Weights of a small GPT-style language model, trained from scratch on English Wikipedia.
Size: 15 layers, width 224, MLP 896 squared ReLU.
Architecture: RMSNorm before each block, rotary positions, no biases in attention or MLP, embeddings untied during training, local attention windows, shifted keys, value embeddings, an embedding shortcut, learned residual scales, skips across layers, capped logits.
Training: a variant of Muon for these matrices, 386M tokens.
Each number is 500 + 50 x the weight over its row's rms, rounded and kept within 0 to 999. Layers, rows and columns count from 0. Numbers have three digits each. The size before them is the row's rms in percent of the matrix's.

# up: layer 3 MLP up, 896x224, rms 0.146, rows 652-764, columns 168-223
# down: layer 3 MLP down (transposed), 896x224, rms 0.0598, rows 652-763, columns 168-223
up652 097:524582494587493639393450452452473492539490505492491478594400596616548463446431476466436531507473477511477578496463447635499524587500440503509511499498475513457481416483
down652 103:504516492467522546505456498402441533436561423479465500458604400494448550518476526582469483484557516462486437507474429420408503492558544471529527416455517465460444480486
up653 104:540381537483624529484516533505527498477456487544531559523481546505475445562487543494521524482543473507402560419532415520559478458507480476557487660530471531461433573508
down653 106:491457556543570461560517485506500535474537495520464496500509528554483512541476542447520545600447449543505633540544432477519521469574487479458454539493498431356456479531
up654 099:494547467557526588458402524456496591492507521466516528461527555521468441559428427451552479458447523503486571434468454547541462551356482507405552527478472524597523588423
down654 115:526561518458468534485490510509448586509474537459472511485491502470529497493427471463483484489437376520586524391554490472530540408498462490413514504574530515508520490396
up655 094:555566579455500543461558532405482530452501444614543576499535512396517437463546489465499485534506418561509545545561486527465446493490482456532540509480424540561456522510
down655 078:508553586562540434464462419521381461505521383461441510557488487435454554474534463622423484570495477528575439452569625490548527553437483572533508557484527558553487518524
up656 097:499501408444504532524543454515543522554482513518488522482496479469505431577433494405579482534534561437516455574497494471436541483440409434439410545427482473503424532536
down656 104:509531428469432552493521455449500426458527485446541483619474492471545568532517486431514483544562540443490449550561570500402625439482472472467486503413479522537413509433
up657 104:542515504577539522422426519484516355471595406542469498455424441569437438502370519508496404540544516516592531520495590448505550537476495515402550474488508486479518463520
down657 096:532429505462563498496462529383509433525513464503404561558532421521483461480475543569558457503605477467522599479528571538472473504482490614482557513558463464603525567341
up658 090:533471562456517567471496563484507519513422358452507530554473535460447493605473436590538481494455448540478534436537551487518521448452529450493496540430569503587473508431
down658 098:474493451488460555519463441468484602458576536507519378493517496497544448435410490487590462481526472470361503575522387456529562499494394416507570493537494519505476467456
up659 100:449520517458533521477400497603586493571466404519580509391517390531527436403447424481546433554481546470482432501576552605526496547468536504497500428533527508488470517522
down659 097:433467405594529496452514458445530517550396424507534496496553373442403430544435571475508526510529520495573513513482537561499523473517536428522556457511536427523464494531
up660 108:517545433536452528451479484483452553491477532518495481595594538452497462505486486452560592551523522505550453485505527473553586476494512583526505488456478552529522514548
down660 095:475523564448398498530461515577546481499538562403507493477459529479449514454414481515481501452517552421556480495552581538504493580563450480565521466504435548547516490513
up661 087:404435494504544500534513476516503598542411471524524537508466496499404448433513459504516457382464507519554467503513437444500524469375550434481450453443534443421555508570
down661 114:585494527478430436490412470484487402441497589470467430551464540444525548594430668514433613494466622512499482465461498526518466514620514602485495574459478495536524525526
up662 101:505530548535537544549455493529490392504466451475488613470546444564539484471512522506486446550447537524479490566501584448579512450567506420490504480453550463469464483605
down662 095:506506495535565437448407503460490548502511497463454515477545519536555419481416454438405470470578605447587497457503412597481482450477540520530510448507519527463510441458
up663 097:490498465499471373506494513563506548483525405510542593488415499558446529445446554456485489491432624567515460507478453507500537471503570470552557507558575533433461542486
down663 087:480503505472527493532407536561438522472646554528384523535574393475529467401576550551468502535508556472418490528551590570433461512477482518404523445587493444483522491485
up664 095:500592561567522454504479509400542503511466490522494504487494566471569475482457546419585504526481566540467471568502535508509537489543472557536473455442471471472545540500
down664 111:449465401490439451451504470530514414460451494462438578477470633495448493465442608512435607431510538521548524538464406494536502465474489443403564542457523507395530498519
up665 098:544570550385435480490460575488430538535479590446497516446461520475519581490427513428536501424454506482499502445382412604565484527549403432366505434410482557514458535492
down665 081:458536557488489527473533484449507473523432468552519422455538448452488527505565432482441388550491490444449500470467602424554522394503460497480542459480487492377464465502
up666 086:440529560520527526500591517448491439572587422542486623495433419494508507520431514505462475494505512503458471548522562566520527544498474469529488455465587465501487398467
down666 094:503462471466456530541548585480489550488507521588509484566556518459454502466508544463499488525441487477488518543462478538557459566514453497525566539504523519534433524373
up667 101:511541456481562508477569532483497599438510455483495479469573439438583429491544502553544493512539494527535510592512525439495489561513407450551514509456574538581504563439
down667 077:453436461431438458550515529501610526477519512462546461468631420546479468512546479566565548581483516501492530534505523398440553527485536509509516470474449600542424620574
up668 101:523517469549525549443447472442553432487511536453485502442488626491483473566480520414496509534484532524523539548441477469461543490471458437497495515506510607591568651573
down668 118:596525447527485511517516502424495547503539507445504505523490492498511540605511455581471463434507507521503562515564488439462444511484449527491534558471529606587418546491
up669 104:525480481578496503544619492469493480507541586486580524528521529419542535449522509453452495438577534458582535551484489498469545502477421522470531574404436493456472516538
down669 100:501551495497510559415585524560558438386499527489408505511486467566531538528585418553530608444477479400462526513468513452519437489504499490500455435486498568488499512494
up670 105:508456459412484471500621543475550486476502396448495539558409397588463466505538607537505445546527489509415564585548500511539444569520462488433526474509568493517459604589
down670 076:526478417515509499369534476534457556592492452445445428537553469497517502524479428480477485576519520468437581521513485452458486480444561494466440475590542427522447462543
up671 098:541515481546473679484553438478464570609483512541492537533433431517446527504452493457511596525432437537497453439471460478464468510532504489531594448456455466646510420460
down671 109:475459499565530450547536507601501589426541601467527443471522522488515457503474557540465593521571461466477457539457516588389481518634513526498488600517493457498562466472
up672 094:521433520485523501527591435482439595494558431401423488493619502541454454520445550534413441415511550562389530608597508566495449495438493517506515566477464457447404577565
down672 072:543457545529356534498553478505496407570599504457472560519542534503509532455441539473579458462460495508425601560450446435545508458487596535496552465443489394505508465595
up673 106:496413425528569512419533515412513568643453484540509603481480467507536573528439516609500485504526488477421485470402568420421550547568532517488496595457485494486592578540
down673 108:477538486480471443531427473475517526405456504471442512512425534484475568520510596558485507491467428521498537541454457510553380567445420453477523589464444444437460444439
up674 100:476442472479455440456554416525495419482484437546449503473484529499461570406500476444519599465515512545510540543506487649524439565542493524504500431469437469583545482545
down674 081:573546525495495451557479498346503520541527467503512493579533510495426552460560550562482639546478412446580558507438455540493472519446550471405544383506457486451515519621
up675 093:468490490463455409503486588460500499468434501501490473499510561554560554467521441469584464495556521521641483527487463466512492497537514536500494465532514477504479440387
down675 086:494506474471572491473528535557533418519522450520456508524573460498523485530524546571432532528563554440452411424493484407483550490501486405546506509496523544544472576564
up676 105:468451456578436521518496438487642496516499446548503508477468491529434540485525577520532597468472442510480544533521450496503481542482438498470466606494535409554553485513
down676 094:402513628448503455517444465436496512525483379472498400499473464514507487660527503457558564500466461513513490587523521457537512524477531477527551512539540488482474467547
up677 104:442429577508438474360562471494469512498438553437433499458492527462475494507511488527484535505535448530494541458527562615503550460596422500465498466421358463541597514456
down677 094:527487483361420542481543502452420490534441505454536449514514522530477528458530449565421514493474413512354547515410442448453463491500472447549562449514480563405505516525
up678 093:515497525423496542521415432457463511500524454436475555473600476357449558553490591440564503430544493474428466523527503478516542543403494558438486479518486415476510483580
down678 129:536511415519463488520550510546564577512471489570498561588453478571468489486567437510472468495493559502432541473553525520507431491483465461542519531466504588500454506452
up679 101:486475466486410535592441439562527528452609510519483431546475537447486460413458507509440565498546497590497501555416486496469477512489477382480513389523528490525484481498
down679 118:626497485466552457472358507395518514494482530460479457514508496472574489493469455513439498521510573553491421567559392442538559595557544470512570528550496562480539483509
up680 094:460464436540536458413455514492501453613424557549474486463601557435522412535468529438585483546492458560488435567445515487594511546586510557399503413421520449519492491484
down680 113:511534497512568436543601496427494516521521450434433544472484526528470616510469536462407474384505524509484442527455546506515521426509505474472612534493530491589557389481
up681 096:562440509441418442490518488499393557503459531425511448553498475442399551415432489555577604475518524530534474522533477527544495473325474537393505426515419553600608425509
down681 094:429562451450511456519533568487572498459459414542546472523477462671541417467494473497378513488427486514580517430594622547450574419484439531503612558523543486589503563416
up682 086:460499585473436519443490521527396375399488596518512439481433502487486455476477629510512498533525525522479495508531509442457555522506560508470528518472417467466531492621
down682 093:517430445505496458430475545493483504543568538538461427481512531520557555555531455414506536504475535425627525493473470494528482459542560475482510463492559566504492520413
up683 106:541472514539498604453419592491532419530528417482536565498491492555510547479426551492463472529479555467447481517478440578492488475537498562490501479574485512481361517558
down683 098:564541513478558475552474482510537548503539481429447477458500507500447500512553494511403430558500467498414449526519547579481445528519534588567592499483540474456491466574
up684 097:502467518474435491547470512563533505525501580392581504467518545519467568500539484525552465442457518486498517462439488535407449501544498576487465514497551523447488548487
down684 089:478497492536524452516409501560559380531515511424549502498508435589451492572540458491513493544484444515551548448546585433407498506490520614443483450461450502508425452382
up685 102:492507439441488533557595538479501451440469466601482436516447450466489506458604568408508553476538538492446509497490461523397490576457463471472499465488499440505494534519
down685 072:603611464469518462523638539459552435543558450408571438543506534557521432469504497488506432482492470529478436658411538462532527520485455539590518537582466478482467552432
up686 108:563515504466550464505449558457522531476602465546518471576492418503505477570568475510434520474373484496479472611464550489540507484462429579522499460485493437486533533481
down686 101:485527473497519561574460470520494590441477462528467549562413388534497472486579495556545393505533512495478431467491596490507522494474572500582577520467507537439488495519
up687 099:562376448524601418512443456500461532537433531410545524616486429519493516536462489546469496479482513429450382527546368387498471471526515442548472487465536461514526537430
down687 103:464459570533481534477488468495625484512507499523591541527485472473449510527491563562515576537495491476437431399541524502441498527429505487494659513625578519416486488490
up688 092:528461493395437477516523515550330513391505539548549452537411550537451401396476513522464454430545604486522518479516479547492500423502470533535464536512499471507526562578
down688 097:456451428510502573469510412533463514529459536444462476460569513586561522537467512467520484511418529487435546529457542518533551441514526399553504478521534507488538484559
up689 109:492516560486572550544452499509614411518525498443522459479535486476590577538504562443463593492579535462537487565481535552495457490528494531523510460555448499526445535520
down689 119:418520509517514574466532442516475491442467567416492466489513468497486575489554512494503565510576486487510493457508472531568418461464504555478456502536511597464466510532
up690 098:598480492605491506426509559513528423495436482547466558546537461467600456596584518455451454442491498484520396485487485615523517458403478511507482586521521428523527490461
down690 113:584422560479525459486507504520513504486484537501556555530536559458504436439404597459547497483476513547575478416496480549432481579535513413626475502505582570492507488471
up691 094:398446537448540520506519485451453441526441545452431512467432479449428498414564367471509489483479504507496517459555490520433527511649530480522520474429474507505471465569
down691 105:508490476522493600445508513512447482428485532471445561559443522493559412552471451503488451495521530633537599523574460568446343564453557575452511534375470556487601472556
up692 104:419447594485552577465493503508534530506544449555558496534514553502489536515524465484446488473536482476485464448420516567521503532529470530492446486516528538459341407396
down692 092:454438602508453468539457421542543533423604505501481497646507535468531530542517514511479463498502483541550513565433561501583583482508478522492495606484431471608488569520
up693 095:473547448450473399482474504467513591484580451450566477565556482481422447522558518497435496438617549474442476527475564452487477545505588510465465472445545368562496507502
down693 104:558533537458491467483425484618461600452546521497450476505541478484464560498506502532482511615547567456484497508595576497502493491583493547412543547567435495534507451531
up694 102:514535412523550450515502509488514441548515399564477544438427560466506414565555473515467518470561494478550546518420505427496590542524610551495579565505572473513595455487
down694 085:475485510432549486516546520503557436580565455503531569482453569530487534593530501475465505458524459508547478466428467481509511439518502587471478510586510547547498543546
up695 096:449505488423428498528481452497403586540604439439521509533514554448446528533477474486433525526424461556489596546469458474500436435507480564526446508468437606439583463481
down695 108:465450449452560541465547505631472497496392488584537465511643509581453410452548519469504494404457520541574535493459517544497499502540496487557527444502453532571495506577
up696 101:429506364525518536468494414556586575516448553468469520513498578570461478543424452450564441487444585528541531528447528431476508519529566472438542561522515566466476508517
down696 091:424559501528524527483527512475475573472526525470510523614484447469458580515509443488468494521433439483584389523453411545457467505579440444557512494510480613554516551557
up697 100:480524538454531482530483512421425504529596560455506474485468485583497459497553539499458404501613504473456493516429464485482572466535532464545569499472589563599542579547
down697 084:524505442525564467505486583417555571441595579551611515577544483493549547490587487513485497544449544453560485470465537499474549436534470509500473496545518495590487599510
up698 097:457452462525452544509491542468482555548543483530518499584536534505471524474561564505432444422438501490530474506524536451476500536505515471543513508527488399557512422462
down698 102:438490437452520517513345414493523579487531431450539453554485534497490483544560546492469511504564538503528521503460495483443530532505517446467718455446494473494496448424
up699 101:478491487534516590525530484449458416559449534375394507539441435497574447526501480507464519461493439489501531501495551483498518594504555492479539551414545450486486518461
down699 101:496537487533514532476515508564551416612552524353484543585477496523477491598412417466479438454457555464591528460513474458552524499484489525375508509479526550471540424425
up700 105:538456472548576516557521629611579552607428409451498496491484556432452549536452523475484606467430571468424408460454524476408521491504511493475437499467438505525556527540
down700 100:540513549576409494494518613489518565528553493438458551537422485455530584516458432489456553595439607379447508529519514504457446520491535378460527524550564537447462501490
up701 119:550468503561528569480502407455519453416519435407430441504390548538521544598470564576494526455565457399491471543453515528477447507525438461455472547563475514489490553431
down701 105:515583487554447493476413511458455431458506521538486455593491484542438525545506532506518497543558548544457413544469524601448464499531442529466507625458433459528506518491
up702 092:574449444470452622369530499492492515460541477497540499511552441524534453502563519418459436487490484511521499509429559427443438544440476510525565521427442516478496558567
down702 094:403544574503512531502520520551463484479485449495518479465586484567464502448477487551584457605496525565648559521547507531526430506435420384543485559577537447460576547525
up703 111:492466546440562552520558487383607481443458450444521478509525504525463436481525483446451478500480520469469516494528525555526455537535557598543517473406417488497474453551
down703 093:436568525409574584543494528502569527436522545412514558550503456461456595577451513456481475494572530437541490457536498447479458433537507589531521484499429534563582444528
up704 108:468531448449557489452572476490552574469499458534520502501504473600528553569368545464554477527467551469454535551493500502542614501441460496489515583559461590573545432436
down704 096:503575570478489481552500485531431507494534512496538477598453484630564455477401604507612459475486465549535509550383481527473553568523562517497476440489439568501526501531
up705 102:509590526508433491465451509439536454420531509495583434540435534536478465519493549493477524494575474417484539581508505533542457455543515467504477518559530496646481484526
down705 107:578575501527523485426455565399477500491474463525515469583513431498540511518533457480534459502487497459593504486440528548516602372531457517488579501526593497559472457535
up706 095:496475577417485458438335492496545434422517528605586563584517473528502397525437601447515383487546479465461513497582446464352449518550525447430521500393527524432476431543
down706 103:521495524509512468459512567490420442427470544483433504433450464523508418553495560611426564371498468508503501457534504505501491546467610515393446482566482610490496510466
up707 103:537441590498591506573433455464498487546538501389511432506447542514543539453470456408515585460493483525448562507470534488596407460478580518516557376580513551504497376517
down707 094:518484497556497400546393455519512534514525556393444403495442419466507532449556428529450567416516519427545547541427563495596508585487501588469525605498550486460440416469
up708 096:481508521447521520539527486481561518404417487472396559559514512508442525479591459537463603472445441546537532574580427506471501482510448436517443428507416546529436477536
down708 087:435547453508542483498518488497564447499510590526360528543523530416509542447549514439505474441447535429458480587479525437471516570468489534536521401511665439454541521449
up709 100:506549580498639426436391512488465470640492449622518515513456394531544560467523515525478533521455392485435558479467475473521515490545551405570498524556474622487467533548
down709 084:510507485520441507507473495529427509588466540526515502541490540429541435472459470481599414528492528484564521486513439515517479488445548507456438485425546454413563558479
up710 102:500559444493475541448595470517382570503487433611616526443448461549457532432463592434544499501551423509513506526544389506519565556486428567433507476475509496475457534571
down710 138:549513504481435517449494495487388642451495498545471531416512427529471543482579573413526431537451455558471464497535413485483501522498405560381525464483447471536522535499
up711 096:557557455569480524411477497441518434456512486447470493437493545477581501488515457471571425529438452443489452520505433519424442481533573506458480563448490449427498419493
down711 105:580446513461521422550437524511520579428594506524531466586554445526525555573544542511418440575525525554450452477464479536511455429590532577399482478491462490565518499498
up712 102:546475565430475572514482574458464525540384577500538554484543561412580549475397472416383487488506466489578451478502440493377443504541463571432455434497478514470427438573
down712 090:431537512486492510434543509591485500405522543463526598495457555470490563503488444521424523507508544443395520474492554515520489547391484490423488500478537542463548451538
up713 098:553568485511504460501494523477482538466539424445524435499537477574540517530446472491504496445417544498508627500527454434562488457520593498502501537471488528509526616507
down713 094:519471457467495500541615526572556509436442552538469489470376490519528476473618483554579524561416476483502499514510494541518579439566468522546460548482440546578589517426
up714 094:498594507497447492519538424520464477530506423517438490539478576556512470521479437438436558522476572560554532499502677575484523571480563515610479520584423483462511500509
down714 105:545515556463464460523511556460507576420567469509572445476595469507503506526520436473493544406491465438540518427535422497481551545468509556421428472484489428577482512510
up715 107:464514479471540551421486531548428449516424496456575487545587489595471461459521514481512586499511514497495440428499531558531568436456486515576585537596491420447524521500
down715 095:490596525466477517482436515570577496493476540509539506555524602462519518477548497488522416484523561514434488499480566541537477481546558455556511491530526475537547547568
up716 109:440492464475494484567536536497478439495531506518508512542563525523455533397490489448529513513516534510384439588549498551501490547402520421581437451443549418522561558442
down716 097:497465493513566408536516463487422552475490585512506525476503439540518450478467465446515490562544448507505481426550470498587477571452410578494451470488640467493430525426
up717 096:498585528540497594495500509465602475452518459610554521502538514500518472528425513481435588497519471455543487491572493531488459507531477503441530483518576510483433483525
down717 128:421503564507514480461519418488573587492449457537447471507511558521512471482437485504516454552485585481437469539468498568609475396470586609479615601506534480506442418475
up718 098:614535524507490568446584550493526536623517410435515438459456582446508435517510476526424450543612552488492469523491489515452557574509580517434501492580513513384424493495
down718 105:510497457624466565461574479478416559540536519442536494349437563455447529478529496439513412440599562519511491511522590499466523477522557432484479411536484542521522554482
up719 080:456564525545475530439520429488495507482591478502497486538513482511510476477595472471491439516491515537487536573452498546494513491458478551468547547457566503472439514519
down719 120:506418524498579464509381504468489446493482552461462562524430565466500604517450490525500506478501494497491437494628498530473503502508500543490500396483533507560469498461
up720 089:471517549441512442450422559558467397495557555512474500477447451512552522475414483489592479410556430479481562490489508587530592469484452445547525517579465500480441481561
down720 119:459558558533523494491441474546499569454499516419503520508461553490438508416612509421594618537454445488482468510448412424532394486547477507518501436456525524465463493538
up721 110:557538545510553521582571403454510576522510545458509618500535485499575473484450459469480430528591468383420531513547453503424516475554448494497635469442524419410526589465
down721 113:493489483470572495509504463501522555514512550505532566554559456420549480412483450472536525560540544414418499580524443462510588494553560439441559402514459483434530502575
up722 088:552481511471458467504521490489530512508495500455494457522622589418484441551570466446507407365507567582510507522474602470578519556517470558547437451518619479483382563556
down722 105:470526501576457472503493531418495567496617456564501496506480454475618471516474440474565422568551559516495471459575535456538433467516523440465354564485468489541464538430
up723 094:482519437448466531511549525529517540563549479477503483503555535485521395533452434615513448446556544497525475534481633536487510526480536530487433504457547450581508471438
down723 083:513468488461510567487521470471493527494581538446527503413578522596582483479520493497534476526497522568530519445472435653482516489477555525480483580464437489436553586484
up724 105:520399615521483410468504517495576483472520446579511579476499528456500362444523484556559528460485618542413466617458470574576516523493500492517508511414432607532496415494
down724 103:507547580543551450473439575504608475492534462573510543432439385595511428496504488576537474489572499450467469475504515367448535569512513549468468387577430520488435415550
up725 099:537481467468482481539461572536401423480505436538495474493494548538505415501393515572430512524516573652513456467500496492510538555504444455514575531508530565482509532523
down725 098:578469537446516474521473444408516511440508594406497461518492548446546495425585495520445473482434422558580478546459450431487620614477539530448514488585451471517509573490
up726 100:441533535553474473466532541552534482484607434507489444591454429552448431483369445411441543477488549476478453455482461552472451476474384512571391458529513535563527529515
down726 097:599541455538519422492523502521487576499465496479425453475478521525437444526595480504489519406488523535493467488498536496529531467570421491497375435403521392481414534451
up727 095:458543468510525490556452557512621437532523530484521680493555421556450575408521459475551484429408531570531536521461460497450508475564523527512431471553511500500542449438
down727 117:445516448464531595503499540609421472485504555432516483603596497516581521472491458458504483558435468541523526494573556531532561494613540473453583570477453423511517545507
up728 101:455505471459515455384501482460500504488438481562558503483585467470523439503577467489441576513495573489492531474522528483575471441439498571486514442453351474499494527504
down728 111:516529512420549453514595499574511482551493434503557515482615457582450454512539498484571490482476380622437494540359455468463506460551547489552470548467375485473488468430
up729 109:479527587452458451496443518475508499523465476415529473445494481550398592483439507550464478490428539524501525667471349547493446587455484481455514441505470542516501505515
down729 102:497540550508384391417562475465509514531458404460465432467496505541494565413485578510506438523506489516518569448461477470512457508441425532523456492510474500509449436600
up730 098:454443521460512435448466455504537454558517541557590497440483525576471465512446619588522514505479593533410534545478510507461473481488510530442535537480443521437505568589
down730 106:408433513459510512557537486494469586467601504510567512519551534551496441564503521382444527528463617444440398504527501419450473506501514560529532484484443487390466461505
up731 093:504504475483483430559560472467391429471481554534551436483549497475513459465426469450619470430515498523464461500445507474511480467437485458490522427459493512496584583486
down731 098:525392497422493524506569446467506432480452469448527491457453470571479406476476574451462475516559535528517370490509583549528435529442483489533535500540558495538480514508
up732 097:446540515502407528500530402543562496497470462415517549494612513467511522456474472415517528460553480565490468565416514484430608511534495565448470451496467412526507505483
down732 112:582518482496556470570498453542585479471472539433468390605471531527532532469491494557394575469541445494450509506565591468463470512591509488420465527491529547530500442484
up733 090:528456510442506384594413503453443441580468466473520471432488556451466498510502453514582553475637520470547476568490438532494521505536492446525578450499569553469562531535
down733 102:545507499603500503521479535498557419494449597419464458544529550512523572490503498524464493526467455479475490575586502528511496544483452465526476557443551597518546460463
up734 098:401511550558447510451466465501414486456559499388471481419430465495571436542490593523605462518451559532507444516488508470520479465564482524450408494510509556500457449448
down734 080:478557451496481488368473573495543466403583556460466496509468480451485506501515520442529412543488401434523495537501500469476533403573552524527530489553487515575443465590
up735 097:532470575577542525473603478533518509445505517446512466520473513527439430490415542522494446524467486488506442585453502466566486441544503507540552480484461607554417482527
down735 101:481481533490526530556425473511451568543568589519571582504453493420496479565515506510501426520427550465583510554410470527499508470551495436534524476450392476490484619468
up736 096:476550561515432591568475524433489479558485576541467444479533479435520469537518479459409462474488553497497540530537507522483425533480523508489597518499514499526465513446
down736 099:457495457501563552408459497472503551475477474418442507446487450526560448511518593566412556531552446559508448460494480487420546469480515496509487482516455578549497449477
up737 113:511519503487571614399437471518450473518468480493452473443498456516398527483537469427474560520523510474532538473476513509458432534492489560563536465559533489500501386500
down737 100:422491478468527511459370512540521515561529483481442473478493432524517487497509537473577465586507426452564432485447561470422413506500452464538458567478553518480536443534
up738 090:538545447551447529465476536469484447446492534446520472377520491482472429560456556558490467548493574490482464493548532574429485505447443533424446583458536477569461468496
down738 094:445460489568478558563520402472535548493489485486555582556507425559532465541504553512560485589506471563530532537528481424557441452590508532595559481458432468522447561457
up739 101:457515578529465541467522574450468493587404370470497500492467474568517504487479495498506441462505536530470486482557457447539542523420474548571455502510569462504443532616
down739 115:467576617486536549455535474527500575492537426592469415611577419657493487420495528520631508506455514533533435563528463486455635544489477551550477453466509438517508644445
up740 094:497532518433439477475484476399440519498495481477478466542570525518467463486507523605509505429570539442559530479449539488542591530502434480488412505541577485510536457540
down740 101:408473608545487517588569558405495588502474555474573491498508521422418538553484487550531434521467493562517585518517539529492404467522570562428443531567470500482476503496
up741 104:486524511608485410434507542522472464509446500606481567436577505595522431432490544507542476454473528636474453485498513570439550536451493490534463512599520477507533462433
down741 082:492580516462558510611488564488518513463512516475459540459532442554500500474476554492437498512489532482495474452577559493510587562449535576526428520491442417449548538492
up742 096:500506551474476550425473535552511482489599439525502510586496582522408532475408564336489560496519510445544580528531452386510502575421563532510531452507535598487572448503
down742 103:435465540400496498408510536612495486505545435472473510521519569478484484487501563427497482495551461513507585552522484385522529481482376456486570527423452470513505445456
up743 095:513436485485407533477549530519495480485468478468478512502581462403429482487557533480412433560493516445574424483475581473466529442412537502535393548417462530550477519505
down743 087:569500498454452552476424484583420523469493595443391553515475450434480508464474501448528456488518514541484422495501596484522415568478439537534386507525490450410404511417
up744 099:527605531579487523498505564414560478464504416545464481519418564446514436474515457505364509502503428470503569477512436565489542535561505488581498504482501515547549489576
down744 091:507611552537524516470464434439401583532517541508599618550547401491542541453567539487528512481504572536384514560506434504559447491541476478536539531464488405559438542521
up745 105:437432519656559476510501548441438484513348507510508640535501503548401488432545566449478577426452436527503540452467555408537510493482527494530500482481527580453508490529
down745 096:436522557512513432540460416413418438519508515540497560555550498460552489455585462487426469468525451468511471563559357520555516574542519432501546521440544499513513572419
up746 104:463592499578576425501502493430512438520515548450461538456507484497476514608506507491530457468518517493544524502430475420473604501531547553516491607479548461501542527499
down746 095:460452464492541588454583516506491461550421507543442525421525566348435457448422514466522521381510554507538531520552402459481513577472513495489493621554532534520530550514
up747 111:413426482498483531425574521451476470529380571457443514549407639457423517505479452514558493521429523517463470460503555517566492578426461430481534449486550546486494505484
down747 102:467532426477362505459405455440530426426510546473530427559424481509453594517558537530495472521572493524413421557486552423566528541455475452506475468541539497546551447524
up748 099:491429430496514453618495496526452416515461539446442470542515384480603512557521425530588556550542436502534553526487531447516555557496571457528439484479548515502435585547
down748 100:556445522482467522492551464460513443495436454496433561504509556460505487408477638542449479527550503442536512448450449506517491538432408435556569463502541521435482462504
up749 099:504525567520515494471514468459547537475528475475482466564514535463457462616596536531413458530480481534499527478581474458538572520546469413576506482428452401544519500549
down749 107:514536461438459459562584482584579470446481572472432591650515453538496545504606541561477542515493568510537528448544546530466474504544431509385376541552418467582468524527
up750 102:462462534542487545503462546486379545516506623399539574458459523562464464453497495441452480460460496569547464453407469544554520527571423505376483592498607471447498494440
down750 071:569529516571435499484455582401541500453494588535479407545514462492454503432478469480490554561576470455580603520555553454483478611508498520426554556407462444516434557482
up751 088:505471479523524519534500487541507526514479513463536420463421586475431477544477486441520477551421439474538529562509448491548553497429447547473502512443491496469467499503
down751 110:474549484542412491564462495505490563568457524539597575499448543376483493619500555529450579531436497388547510510468529560503490531393504419479440536525546503484526573480
up752 097:562500482526405504427466549415481581471425472520571534549444510568480460542455519464517495501483398541490530635408535468476439393608463483542422504523465568532421481448
down752 106:521467549625467562499552495483485445495489504497566500461489518462393454482451502462516499475549447435631445447522501518504454521517516532542542537547439485541472550463
up753 104:528450540481398554511482369510423490447495433571553495507452563489497508564520525525435498458427518467482487504571576455429445404502487580527484535511449539566395562495
down753 108:427475468478538552530464531418462517501436505550474470581563502448508486540590432518507516500532434507527493535571475531447528519548446475522363482500445579650460410517
up754 089:525528544522426590490434456510444515518560449415463535557580554510384444582609556474563469431438542507497425402463585465508528541541564497532558550478610532556555531399
down754 104:432389547467569524516467384566540543431539462547512465441486561611495567453510500518412556572443540494441433525544449488391418504465515490372581493480435452518494572488
up755 080:535481477469466500572462553460516426518401506554530478483545575566506546541518534492562529565508518484544503563484487458544476554548485551472512510536512591456511540544
down755 121:482551557469535523529529550537554508422516512513536472554507468512504441535523498485512530483506552496514585455524450490476464558479483541472549504566594504479570558425
up756 081:508534506475449467467575497600500518555474481544574393502485459490500449476523562476516505516411457490578653478535476522538500506501484524484557580512465528451430561510
down756 112:483605448483571486548515551597551495436537521466505510559565442597498459539497389575460499579480481461510465528524525512547469514515510505458487514519550477583546541401
up757 108:516477471484563517528533451546434490593498412570521547528508571431533494553469418487544410471559428406490572492493559489498584556480489452515548523471433518539436564499
down757 098:452503424551486469467568486532456553541414532402527496506407493444442485535514429478533438512482452471478446590503494579469457493480518447504453393482411460510468532441
up758 099:517596539532466546466502528485475472483510495550422546405468551530521577507486588590597531603447557514457516550484505394430507520415397481522487581448571545428488566468
down758 098:543542471526453527488482524457424542503536457531477410381545507553426518550543550534487471563525526473451474508574420498522607518591570482439525499576523529568474416479
up759 095:471554488528423438412583506468452459514463517568477506525530532422434569526537482458515469511455583459538556428499497488528503544500550467489584471521519489523629514528
down759 099:503510476421579468570471564449447485533551523419488476432514415575463625474492607531440581504586384565496425467495435548513456432472524465512503450487525440506440451511
up760 093:480549462566505519429526445479493386500525453557536438433498468433478443451438384484425434535522598479510510468491541503522451465478509547484498413519547519540445500531
down760 110:506566521559586458513473570481543526414500488466550534490520405625550545447525564561463504507446533431559560464561530490518514422581502471435448467546455461503483477455
up761 110:500445523520568517448438476501505546464492496480445510470509497475464549488458447486526499511539534581644525504463499460438524487468461515474575476496467525454427425455
down761 080:459487456548458440460441513433560505478552505587406421515559531520426520700522498442416513478469489501565521513448486488504492535498457551537471456620511513447586490482
up762 096:404511485497581528526494479561577499466409540492443506562400584535476508499434513529546477518458477489475355506445400502453501436405559513596533520532470574518493614558
down762 105:541510549527426488460564521541495549475546547561431447470506515404549542556535478514434555621496587497507552518497488515472414480509463528455408527439497524468424510505
up763 096:613504447548504557580509561527576483457482390533460447506435460547488552562436495510469517551538465566519510487469540526560507597441473445556439601485487509527541554571
down763 094:507431597523443608471529474540434473477387603498488448485465567474536420510431440424437548485574411541463513514506458552578460487503530509473506523481496499510554458457
up764 091:461551438476466515608545424456500483606563439439448457477582605486504486465425492541434517457500495455497464430446553476577554564482544469496484537455547456468521542469